From a checkpoint of a small transformer trained on Wikipedia.
Architecture: LayerNorm before each block, rotary positions, attention and MLP in parallel.
Training: a variant of Muon for these matrices, 965M tokens.
Each number is 500 + 50 x the weight over the matrix's rms, rounded and kept within 0 to 999. Layers, rows and columns count from 0. Numbers have three digits each.

# layer 4 MLP up, 1536x512, rms 0.0653, rows 628-670, columns 64-127
528469448535458538437382547561583533502509554491440552459498446580528439480500541532472572424436399525617469496460440475486530513501530517482574561464538557492479493506573511492570433403483531
417520569452577494507566467364462501504521446420500509467502506436556536478511511443447519426481497384439561459473513503510459519562492413402441390540400501480526516510461469509534624445511428
541479429486463546536558518458466399588413538511488460504491402418436541520504528506444492489513497532498489477457568524500560536551467516456471616541388519490476529508444419499466526432409526
547531472514502578557390544506472428497410531420480457518455506550530540524497508481556454470387534528450450516550543532593527443494451493501415502544478547482547472546509464571549494547524456
546560499519502434512486367505526453473460472471526408530437480466512537522483552482454457444402423463497492544527543532637464509462497463410444468513503499585502399482452435463575411498430486
502478505496426505412502484546539432660454441548492499487470529490452522466477512506575531532457483489491452465392537505468564549461456486564416490556548403492539474423577507603613521470589477
585518557493550378521506540510529491566422532534380531473511513551480568489499452543520535502481428570472568475491469469509455431533484523502572447516517435459558534498510516500499514418533470
483495436417404543504463577458401519391628518481533434486456541475512551515499492504450442449420400417520519504519476496489462531465480452505470482526444506550490534495529484587491453453479469
520452420513436523441518536610509476560529518457511474537547533399614521468444410486503510496514479517570546411571508451528473457477528455512570481475448503426445545476457492493508556465510439
417442487480541523495550522475514568492545544523524511528397519521579436467523536512523452488518451452546480539385514514503483522438590499530539422478526517474449481462560509512590494511470498
493504636546540530542463514502560440508467558532476508467564457468434425437562511576450542481491582550511469529497592508455588519476517514526552447449505337554503468518541513518463545492503549
464408469611432499588543522484563465488605428518559481460602496437422499508527448573511521471351513518489470583523487433559472466481530458542520538490478387437574494462474539394461533529500475
445503454520434504548429490474433456537451497437522463527513430610510627489494500454553475603374544555592464463423546594520570485440440584575481531603492420440485545533606497554478543518473544
541491509521509620565528435552476469593352498485470525353499509633501499491546456499585504569603519559499537576461478508561523429475568598531447440508593530526402345462552432489487450499461572
431552435492467437392493527461445489572538530509563551481504436477457579529482497436413465554509428534397469592547517541416459501449443371517536445530442515496579498418507430469509534591439595
520530565471470457435441479561530488541518451517507537485501534562472424398528457482480532516507502393457552388563569505573470504530444495520551600463446392392540451530517455416567506576588533
525450466490515531510473552471551569518576434495517509549526483436496445484484496541474442475455470407446519505531473490533517540429553576513468530492544552498505473474528439480496519463417488
539533489552624606458546521380565480465474437471597529491482485530491469567557532505549534533527493515472529548544557562448479556391471492447398596547554499519476430469483486559528455534421496
523545398531432549540483509579506443588480505534518493467457552547504487535488470430419498439552480589480495544456459525428435459437524429497577532542434543495487435595561422490495517467511617
497494568476456506550445566447459464437603412484411526442587522545502513467497430547541490544561491503452475509564590519487550501468542524538449501562451583502463511530490477465496481512559394
472473533528517453428490487546452608532502422560495391600523506562510518546495522562514442555538522495584501506551469460453567413434528546558486465564468558564502608517538436577472476500472492
507498474475518563576508518495437461472482564517498486573442474561580515521490501444637438462402448491465480461532502468449614486457466437507553498515470570565545507471519523478531540453430480
419507448624551487610532522499566563571524547547525479496465485474448465458471513536474448502440510462426530516443445505428519516529518421527451454551475532521517483441546487551467444558572488
459442519516519352408495483562555569467469535518514484550471472400389474513515545568528484422546522536540592550485439573426512455459535484460587447556361549545484463458523545419487538604471524
542484472457420577470489473406515502440433465396516497500480546539420488473487486465522559571512519489544541396649599481524498462462526453494452390554476398507536480506540451468565467492513474
480452547410510514482471459477515535573485520435451518503479501501490493513520455509468496544523495557444557541506495493518421511483436476521467393540508469521431459489514489487543563405461489
499505576384458540550449635431587536510539536534439581562419479480520504483562455523430535541568579561477485507519492537443521525502539414560477522571456453537538547565517561592525507587481513
479577546472515571522630508450602502537533474500559546419483465555607572504539590488452524446456483476501570443397521531567551577547530481476471601504612580553547449497474427514575648400541479
622515517526539551563468496514474479488524451597512537507484507523531491441501482487511506504512571460538447487453415422464483413443436494524523488479604460531504493539516446469491612401495481
536489467453392570459557467578458523444559545428487628576470448491515512535457463523488500492535462429523576510443501433419536551500491419536536538497445496545519527527412533492438403472434607
483541498554459537532592525422584561511529495505596511510429500593515470501530501537508454509461493524506509396414435497525451472543475535504626471488590489513459389485585482454415452488461459
517462466452535500500541541586501450619488451540457483508479579514480482436509531510456477504491426621557576539408486516436505460511442484476489546556553494524549490558534472497481523551411516
529520539485571550532551586484441554426506526494496553503533552474511440507457515483583494458503456467374457494511442486525480534516498460587452488530504491542510521460508548389529467443472436
538457491502478555630467507550456417554561585516468490512525515501486551472491533518481522469428531533477440481510513357472503497465535480486549468533482512613510440500430511475632574552503518
449459530517437523516483366499517463579486499506544520535524510476404435431541574475445483522488513468527525471522503481505531454465486490514495497470484442510476409472425463551495454499533411
514510495603528569546446601493482514490487416513473491518475548567511563454523508511511569492452423569480571488514425521428514473580461449517518563503498521461491434435425489478489409494507525
487402550514474439462499417580495392425503581459477514554534520525537511527433515506429519455454436567544580468460537498504498415498540569533457516545438509571567581501543480503537407507517592
514493539503522487569434448407471532546534474476501549497514513520590409530574486435442427591485463501585376570521452441574518477468464552727539563568530523435469433498576507395545504437495529
488536505505503492483492511509525434478539524459531473492429539529456524471413468455407605465569546499524480436359452531430507493488395414458531490560420574501462547451483397447561486506576492
462505515445458509484513429460550481439439516536562435548475501523444491557530563506553480555496519469394506549475479482470443531536501500516555538483494488532503505451566551574507509486433475
511501440495441477398514440508569484414541463507479568571566556566509495501492479525462463592464418525455534534503508523438441462458579468461496518541509445560523508535505424447573539554469526
542477492550555503518492460441396449550508472499430537409454426542526480460424516569470484455483473562450562485540358499474456460493407577498563508515493503608498484509619514493559530448490496
474433472552484443486536532612519484457479524457501537496517519584521461582530486551569477573529526573590540546474501578502520404421500470476417522507558485561470618539459441500474515541486533